Each number is 128 + 24 x the weight over its row's rms, rounded and kept within 0 to 255. Layers, rows and columns count from 0. Numbers have three digits each. The size before them is the row's rms in percent of the matrix's.

# down: layer 3 MLP down (transposed), 320x96, rms 0.0505, rows 273-319, columns 0-95
# up: layer 3 MLP up, 320x96, rms 0.172, rows 274-319, columns 0-95
down273 097:159143165145129139132117127179169140118118167154115118125155097158123150109125119106125060143103149140133104120173145141148111164135134149112121148147163137115138085161106128136128138166170084107138131133130140151131107131160100118134163138137096162127094062116159114159168118145113114147
up274 104:111097067123109129142131115119121170107087140151153095147173137116183105158095134118154139134119128107140126136140108163120091096077112125118107140146122140165138138097145090125123170142113171092125124120146095101166123130117102102119075151117129106077121120121136123121085103098132136134
down274 100:146162160099150115087128185149104086101134159149138135114115137155077133112124097140120109130146133149116143110150123131090158125162127082069150158108133108103115159119110127100116138155159094110140143163149144156147144121126130125126138127140128072178126155139101123140094143170164118136
up275 106:147104126161133141080121139112142136100097173097165127107138146082120126115148102124078137107148117105142131148118119101180113146118059144137132141123168112115151178116121123069078129133152140120105136118128155120118106087130111108136142134148100137128155131161107148172142118128122121177
down275 101:087141139082101080149129113101103129133142097153088098090152119164089105137116144119188098121127132143135132089128111125131179086175116114107102147155112155137104080138109107135163122127137150161113133107154131151130159101116131130135119137137175114152115146136156114125098164133146158117
up276 111:143085109119116118106141083124148131109120098096144129166142142152129142135119095101144139114121105124124086132099162093126169121153128096121105164124105144149134143069099137119161129157145141114129139173136127073164118165134100160154137135134143162116076163130104124121091116158103160161
down276 104:143100131151154130151135134144173122114136165106136162126117156135147150110130125129142145074122138108132134120132130114119158128136128107161105116122108123179131153024120094130126105103136112094158127163115104120162124139174115146134124092127134168112106189103120100128125160165131139154
up277 106:120081147115176127074124128137126110108139139120103134108131114147110097116111154138141154153099159126146142182143126116123145118108167126200159126107142129128145102145125125125140114094108084085080157103133151145082164127111119127140080097138183139125156143139103146119143119124143094131
down277 106:124098152127112167152126101123130099110183125131095128129164124144103140136161145126101104156081141117111128137091125125106155170110143145111152063122128166132115144149095146122157096147121092123088157151118132137098158146155134144130087116134131169164144134147135125158121154131129140202
up278 096:129053160128142136117180100145101128125097132121129105135142106107169135092108154117109095118125131132142123118156086098142107158112150088121134127089131160094114146091091105117126096112122118155127156134126126096132121121102138133121122087111162183165103111094122134142129142134085077146
down278 096:123083114118155142087120114117099148128123107130133127145132077093112115152142164155107087126125120141185137117143103108101145132157139125125143096125127126117138142104110108155112147159165117150101150114116095122104109138130068164166097136153155153199133147152113089143151099133087143129
up279 096:102148101134138154119101092065117107138139076139084136156100161109111153122145085132145103135101120101161116111173130145144149113132127110087117102158162119111154115149124102143104081153122106157138109125111152161127153143100170140127120165151118127152100110165151125120173117112147160126
down279 099:114137132155113125119167090119099122120156163138095113091127138117095154131165118144132149128127099083171135085139088149141144101142147101134125111128143104114120156115164099092121126162155129174130104108145119164165110108095091125124150110147106063175139122101085134112144113112141111111
up280 100:117175154158077169133143129077102114136128178086101102124138117106135119118152130115114110138169106147120159128143119119164108100142083136129130146081140131118115117103144112109138169134172168135130171152135125109157121183098140122158143150086128113093132104139123097116129121152137166131
down280 104:106187157141145149113132133124102160138136117119143120147126156114138153150109130120122102106138156126159142086149121089121135152130152109098184123132130147161127147151135128152111176110113118109136107119147149146179107112090096091196183127137105114131146155148118090126159094164134161131
up281 101:138139147115139135106133129132175143110093127129141114162145142142107107111115097116148102128117126135096126163135108142133140123117118102125119139154074110077128143153100141108137122163130115161108104118105130142084156078107112086120113122129106233139108106179099137127118087132151115139
down281 099:113109140091133099130156142110142136120154152163113101102111128123118134175165112139107113126093144172153102121106138134126110064133144139088145151139112125113150140114127115110151159114155126153112097141126128126152092133106066116135146115138162044148167167154125165123134118154122132094
up282 104:125106122140124129147110148140142127166155166117135188136108113099124139084133103162086112146155118152135130124125092110170127141092157126145145104159167056158155102137081182149132123107163113126140141110116122134132108145112143146150110107101165139109115108115137134162133154107094103096
down282 103:119107126148139141111130104122122089157134117120155171180144107150134182092152125147111130119160153092140132113133144157155077132104133122130110095153131120152165111129078156111134126137154154080151154120103103155115117181146121135134141094133144201127128122119122130098098152144121106163
up283 111:129103136109172130135132154099096124118134160146161140141135135152176098157129143126076169135130113095116103139151162091154144071098069116146095136131160163111154161094154121110141148132140139118130142084148117176134119116149121148131154116113153114136157106148148088143086130125115139109
down283 108:130126087104126135126111088169198089140103065108127125096142125145108132074111126174156121133141140127132137094088095142111097166152164175128135120135127087114112112154118171131128142142139173110163099160126124106127135152112167115133129137115119152142095106128111148117132115129103135134
up284 105:134145131089114135105128084131171152166068112159095131119151124144108129152111124088139123138155081138130080184157125169148154118122143127131102148129100133155134115130104131087110131147103139184096182106113144141114127131138106122137157103105127129170136128106121134089128131100087121145
down284 101:123099133103112113113136159113150106197102146129117125123116126104114112130148100113130152121134113131141130149158139143118140085147113126111134113157115097129150137098104155112168150111113148105088172121112116098180115114138118147163146140099121092164147149093085192184101105090134128140
up285 103:102140139144127124142152179130114136093164119141153119168128145120190108145113093128087085131089104107144170174119156107116163104142131126145114162140100154085167164131148125148096100111122162111151163111137128137107132138088144130138118121093150117101122118139121139117091133103174152146
down285 108:090093157113150103129122156143122138148139140142100113149114158153183121142102140156100112127113161122097126131127107159110166161110121109145140151127106104099150102206156167120117110089110156117167129134152135124139149161128141104128120160067141162116132144153132107093157099120129138099
up286 105:121128093157115101140171134133125116128101130102095141145103157150158098147092123170147096105143107126152092125110178132141141125147102150110114069152102139144126115114105148119189111113131112149137132119142106116067107158146143147114132153144155113098157130108142180122103096100174117125
down286 108:125100072154100120116127146117144124111124109081101097105121167149150079104120108161140110136144096156164091135100141086148126102164126153140119083160097142144121137124106122119139138138108111135162139133119094119115135129104158141130146153118165065127168163116128134111065128118139098123
up287 106:166097126126144122124094154122111097106120099110108150126126098127125120096149099117113158118138139129171134113137093126147094143084153112097174113156185111162146137113174146154102133143124157120168124148134137126135121129110100137141147092102107172079179124118099161134135177137165144126
down287 096:140100104096133093112147161174112123132124140117147133137093137122130120134123091160136141125138154154145125079119139072133127067105147118120173109112088133138147165095131137197134120155105175147144118123134132151129150108139138107111131165121136090156158119162147138142082164117165136121
up288 104:124131103151135120122154124146131123148125107085122147164147174099113072126121108144142145161177134134161128105117132182105126102096091157138168135115111122172145098114114114125125117150123100105157115138091144119152107122096164051124143183115108160148145107114128120163122135124140132113
down288 097:133115130121166129143138142099105152123118124144100119063098095137109090133142127122164140126090151134107101125175108140124115146140088106125133131110164133139082107113146139149137117073067099097098102105102127129174119076129125143113123110127152146104099089119125104166160102105140144119
up289 104:111126115090084133087146108126091140093118145140081150150125147087166143130120159106166125134135151127162146145151132166093085146170116122108136103084128147124096120155122137135113149157115148180143117123143118120154157115169079172109126130106098141096153164107129131174123128122123131130
down289 105:140137088145149137130121106079095138115083111139171142133108120179086093117155123135137119119147090110069112130118112115183132142111108125139139096121150119142126125105105100145112115111116164124134160120100159116099168127134152151151159138142132186145119071137145098111143136147168141152
up290 112:079127105131116102140120109136147110114121173124150138131105113098153137178147146090137102118128067122116111098105132147093112188103146163140126115150121116187133126119124104147111108137160122169142100132146124136118133122146119118086124156158116156164117149118187101101154166157131146151
down290 104:107107147114083110121108130138133117088122141164157081127114134135145110128114143198160109135129083136143102121151136086114100153123151153107113103126139127130145151158132143168149104144136148137145157091131101112145124149184140125112133123164071165189111154153179123116137126134125124126
up291 102:121139137165110099120107099105147124127144081103169137138102122173123093107112141131111148124149148094108136095103160101118143139122158108087121125148109155133121141171139123113139092168131109115117096125125195111152172187152114129163108122133134115117124087164171141127165116111113104106
down291 102:129109111136136125137183159187159114155103158143107124130151120134130156180121110094119135119132146152123137163092135118094116138111100177165133196128120075155176112102110146127125136117103103105139146161170145125120121118106112151111105106099113123125148095083143104133145124110139146125
up292 105:086134145114130132159111137128130160133109143132145155095147093124162150142129110153166156155078113116110163143137117118119151125164097152139122100160148112089155150118166150150160120106129120150133120100139107147094153097127106164075047151096100155116149127114096144147140138142130129150
down292 102:088122146141119142161157116114158156173099175114131157090150130105120131092107134135105154130151146142111099166144108068105118117154124144097122087135142094106144156100127150143129127157140115158160108153179112093109146129142109140112091150138138154184156138110106150132130123135140112176
up293 092:176130160145141160153153052119138133162124118080116121176111144107099087100118100132137107112106117122144122143120159105148148144160128140136135136130140144153127109129112096140138136158156117125079089134171162092138127131100134084074125119106119110159136115140136138106158118138176149110
down293 095:167114170137141118164142096100144117143151074064129115139087147124116123139149093145145110169132143128140157117122132128143095134103115152141134132161141136135117138100111120098094129132143145154086124157154152116152131125102172117094119114097118117129135115104066095128171122113185126168
up294 101:129164139135119137118115109194093089117158113112109126139119109074129111137173122130131111101102129144136145087115116170098103148153090120149133128144163141148109098148156113176144113174077142127136111070114141145145146145125114147156099135137092127143149089144171139100114127123104126123
down294 097:165090135164116188138129154095137161104096141122119152128123105149133109112143084108163149128120125115129161153125085102143126147112152134097132121136169161113135167158122091079097112137129151131141123088178119089124127101122129107119149134128109175079112152097158133103119138133093136152
up295 104:149115131151153182113169116137130151103123150125117117154136136138106110124123090165152131114143118167112127139112100072113092144090130182162129119129107151143100084166089113134103160104181113131098161109165110156122130169187099151113131105122123157152150128142126136133145130117125130118
down295 102:136134081155106173129173083114110142130125116114133145159127121086157081135074142160130122150117120148110104137136082106131134084118172132137132137135070125128092110143123152110123153120147101164139137124128101106090139151183118131108141096101113154101101105153120121117102132084113113134
up296 094:183168152121103151142098107120133121109085136088138162147110149133078152111146110142148166115129111153168113101089167136154116133113128132137142128143163099150109134112112173102170071145144118085103152098117139131133122109141137154106102171168140140138113134153142106121151159114100139127
down296 093:142125141138143102152132169130142159111108135093145176129073137082079112160148105111148182115128157141115119100134157148132066117100092093126138147115155113156115116144146135089131092120121096120089089118111142096144110160129138113121099163162125121173132130130104110135159126120141124115
up297 090:122166151131117152122072122137131157113146083069118154142127122103123102116133139133124121121111140099177122146093166141122126143076144107151137110165155097148119114137130120141181100139112116142147082146134133130154159126142128187152160135111093106106111102128123092165111106138107081141
down297 090:136133169122087127108102126164184118118126136119142109122113101118115101122118152112118159101124132156165146135121131103116125127138099105096153112122192084117136102143173104118077108151117139110118089192139111138153151099124148156165126104128086116092102111116108131154137119114114085103
up298 107:107126124127129144141109113127095102145070158138125111117112140097106127147107101176106153085106109150101089118132154106122143132126125148147071136134073070136134129158115162147128142108121131110101150115100125147057141137129117129136114148112137110147118128158123158062119148125146168102
down298 101:127144116132132123157105121120084147145111138140111155121132095115085079122117133171145148097085132158131125137146166160115123124147173119138160102129147112152122126194117123141129111113118135100145126153177098136113125147135172098173179143050117142122115081141120116106126141122130116128
up299 107:123140121118139175124160151112150107106139123081150102131121149103123162132141126160123062151112152151107173091122105095140126112161136129123158130071139102120102127119168086121089096152133135094099111087116121128126108149132128112109114155089081108126108123107114123134134134177130108172
down299 101:119119121137138055121123133107103108133091117173114127125085148146168144072115132109114167117171141124155111108107129134137098113121106118111063139160099122131088117089118166123159119110110106117131153132122160139136172128157113115102161129137158152098143114117133130166142140100158171125
up300 085:113136108154098141145153138135120114120120111118116152114108140147156175123133155091147131126113098166116107133144120123180111070111132132100170129113123100132159075156138125180104129097085110139141140109076141115125097129135099116165123134090136094082124141133130110147155108170118075132
down300 097:128133110098125130109128135135124084166137141103140113106162083094133102153106108158167106169160125084120168134148150145130147140161147087140104141116115156128136143085085149129171125142116121124115128113155134188168165169143163124093150112149158154158140124125119138141120113129161167132
up301 105:164113122124092117130135120156115127131116068090141141118181140121101077158108111127139100110145104143135114137150118146107121071160156137123157153121155142140162121127100143072120137127160118153103125108099083163152116103139120125140140148118090155105113074170123111134155163128126092132
down301 103:138159137123148157141131091174129138163126143172102136107139119152168112147164131104116103158144145150071112110167088128134143134090089136110136135129087153143154136125110145131116093102150168092136147157174177126121136113133148116118129127168115103096117103121112125162174149085130127132
up302 112:097143092153156159135143115111112105144097147117116152083129138108121116082142131133119145127085109094158098114157092135136090156090138117127133135142175135123098121141160116105134163113121150149134149113159101163115194083133102152106122143119132138084151146104128158162133119119170086142
down302 104:132115177143128099133134130124102110097128080149129169167129164086148135162127144155124153159087153136113119152150082129136135136101128142143124161120131152131146132160098077124129050096120099155139134101098130144141144180145140153087151130124114104085130091126130140115102138132113135127
up303 100:170100144073115162133154159090135119101092107112116112146104148126101113135144130104132165109093123143091131148106135085109131130157126148110121168129076133139141113166132106150151066140146111104086131067130143141120152132120134110153120155146069139136123111119094138139136133148107134161
down303 102:141108092083122127193110141109128117094135145098150111115123135091093099132119123113144163124097146152151166137113113126099098166167165151131146125137093136147111167164131120172116094122139095118113112087167158101107133123140142120128106139139162171106126099120105103089113131142096152102
up304 105:161101131148136153092181161138115135123137124159121166155104084146129157127138144127150114122154139116124115123112136147123091102129170122101151137118066142155119109141096109142186124186120106115151110134140147111124129151115159096092118135087097159124107106114155067135101134105121152114
down304 107:124149129144119154131152138105096142108127119149116153141133129139128157144127115074122162118146160089111146168153103100166101127152121135175123157065102173155107120177116150122157105156153101163159129163151129174141164116110147095114095131119102163121139143124106139133117170107126109131
up305 103:190130138105123113146093093118128111124121112113190129142136116126126109114161159136138111086114146100095127148129097107130110113117149142145176171089134128139126153091139110108151153113140135091128109173099159141153099158140113107150088146126133182160078133084144121109148134136130115159
down305 107:135159094138105183143107082093128133109091125076118124116136086136134105108149161139065145118133122114116135124121137129152142119139137123141138155108125118128118143079157124139137121190097160105135161125112135137160126138161119141126083165107142094088117136064141145117088120111115118104
up306 094:140132136059129132128127125148136151134137116132130157126128115106147110141099113141145103123180134118137155111084089134153167116160144120124109140126151166111166120158143142093133097134125080145093165151144136070123106137183148076127129112087151126140142155106146145077116128131094120094
down306 090:146120109133116097124076111125107196107145152139140156124109136099154125166148161099150118146142114165118125138150102142132153124120104138104117112108121163104135133148139098158145102107115128153108092162093122131123087138196148146103129160153144074076133124128152141089117149130119090138
up307 096:097153133151120139134127105170130129160123114117129129084120156121116144098130123093084117140121087114145146146118152140115136149131131106085113099142154115133171112093109126144125120140092143165124118145116109172110121156086124140133077128112103142137099108152166120121140223128171151095
down307 098:131125105161107196092122103157133107143100125153133145144144107129117120092134133109133119108160101097123151170112114136111139192141126144093116120138128105127131119114105126110149174160128149167149140127096172143121123096103142153156133112118087170131077100122124135093105175140164131158
up308 106:099158180128121148122101112146122106096140124123119159168129109103147148122118147110106117151143118162140140131128094172126091101129110120147114108127089152156133143148107152147144146109068108112155049105103109147128127154106096116129152114135157168115108098142152119125155106110145179164
down308 101:110127156114117105152071125163117114092158165122126128124088116104148128130142138105102133091115113131120155144148119165136130120114114141153117119098155109134149156091138128112157161116106078112177105118080101137134107112126095091118146099127161077167082127107093133127123122078163127119
up309 100:093118137152100095132130157116129113101111122079166079179138117108129176157154110103164124123080098111126121147079153123153127115168119096085125112134099125094127120143103131130101080143142136118154137143131142143125165140137131132102126119104094145091139138143094130150103066136130127152
down309 101:104098165141075103117106145109111125110102099105157121134155131111160124155154083162124180176105080129146145157097108108143101141094121126154142123154109118128141145130155105118182118136141116138114151122090169128126155110151119127131157102075146103113123132141103136120129088109147117174
up310 103:108133097117073118162147108128078137116140141137140161135175137104095130147164135156122108117145087109147140112105102121119130125106181129092129087100143126125131073173125173106126116104155144147139151156080145116125149115137143081100136145130155111102139126110128174107108144131143170125
down310 102:077157113130104143147122124178101144128137110181100163130155146135117120139137184165079114119122122154093133168122131133114123119126178135103168119093152140103124131164109107140112126108158175101135110128127144116097119146129121126101149116108112135148099136126155130064184119149115104146
up311 095:122152165130073117119111092115084122125153119122135147081127150113136121141181123122116085141144136124162136139124130096086110165108115148181147163145126132148163140105111123097145141155096154116159132127115115149131164106116100155098119135141123156102120104156193148100134140091155139092
down311 097:164122158121096115065082150137125151095117159102156132100101143127154147127175109134146110082111156134120129112103107127112135112126130141136132149146148115152089099109128120090152134101142147122094098147141106107146171150137093130123103125096144143100159169185147163130123145115156170105
up312 106:118130146113122183109106097158088124170106117101106147129142117158187134100145167080097152104079129088126159143151126114097134119111154131126175124130124137107157142137138097109132117124180150111185126080131140131171157127100137137106123156133136124120151134143119151143110149128151099131
down312 100:143108160122134116099112137146112140122122121135136118137153157159158122153136109142140164131118186125145121117111125095119151076117168137139142128149105120068135167123163134146186147152156143118167095111102154118150117114131111109091170152130144091086099184126116181138126143100130120107
up313 090:139164127150106119124132080122135111142150147121142087106152174121104142095102096118132090146148131125158125085120113149145155128130109141128108124145091126112126147157108148173138112112135158123152101117152104148127122148155099172142167161177119180120083106131117165087142102152086145159
down313 103:113137115114072142129138147132147119121140132138103111122120168120139138152150117124152139151096120122136121114125118117110107104113125133105125183151059131079154152161133128128166144151156196164150097149132105125113101150104110179163108114178145084122116127108118164152131120101134096108
up314 093:098157120126132118123112112126098129180131123085174113073136111148103115092136140095133171121141127125136093138116104099107123120134145127112103097138130133120169175126124117091133094132093200088120143116145159140123105119168126079122116137104122120190109118145122138081144136143111141125
down314 099:153153130171154110163156100143125139178127111104140097178161113126125125107129094099134136137113097099079149096138115085155119136150144122110152126162085125152145173172132122125103158137105160114146094120132131140083129117111134107106138127125136114151141146123118109110097122207148135108
up315 098:158124120135100130129121118150088142159112161090067167093122115135112094132161075130146130097120117151141158111148127127147158149147130123148079113146134092150155098157142118140121128155112196121066102122119130121139173122131122146153132128117093116139136128154158141086128126122105113171
down315 095:140157158132129121166138107133136133102135162122107094121102125120061120132138064110151132094107150143146191125119138112147129139171136078152127159143160134073141119134128111151142132156153141138130145099144103145181121103150098143160140116127111110140157163086156149130093118122137149141
up316 098:121148161110145097174129167147119143121145054098129118135136105117163147095119093131151137152152150130092141140110118134174128103144123142090152121113139161113189133120111090129125126134159159153151085129101114141131122149145109135176101142096123138144129129139111112168119154153122155184
down316 098:095079098137146113131095124081138130188165152144086121108139122114108136180101145139110116131112155091144123162134118159094142079157156146110106124108133120129112115140108128144115132150127086134128143123184120087117103150117125109101125135163157115175144090137135130110129111078108101124
up317 096:141121147149140116134109122090159126126112113105176127133135176134137123125143134126087124177123153153144140114115128107121134169128131156155102079088106119119130161145122158139147132146137113109104116073155111092149151124138145154125134108106077095168052141107106131100094105131165160119
down317 099:123112139147137149088107121096107117142090144174146148148100143075105143132161133105130097164134119082117106122152109129119159144102110145130136145113111123131132134120081082120159141150092085128095131082104152117097178104106122133088164103123093119163108112092129136108125100156153140113
up318 087:160152128154110085116133108111114129155133139147100108131122122133149147134154158112111094100089129109094168158097166163108115179117132150179115095116107106119145080147180137124144154164134194122117147113129147127106129161114109148136166121121133113131115148148119126160128107119108076104
down318 094:119131132077147117156108152154150139070129163121171143106130108123095091131101142098111106152151121133158097102184108137100148095092120110094109162104114130157115164093145116142111131148101101134144166105100119141131127133159140118143082142152151098170153144121120130120121117143151175137
up319 096:109116145132112134150111134149149082107107101112120073136111181124124141122103120155104114072177110142118106121171128119123142132107102143174078114083135147140135124168149141127149117149113142107135100113060164103134154117118111104105141146141146083166115092144111125133106116135155136112
down319 100:121116141150118156087161116126099168111126108166127170127137128113104111115143153129177133102105103097096157079114104169108094111107084122123174156156138158128129124128092100103122124146159124104154143114136113144152110161078118170117121123105115154086180115106120108134125116118142152144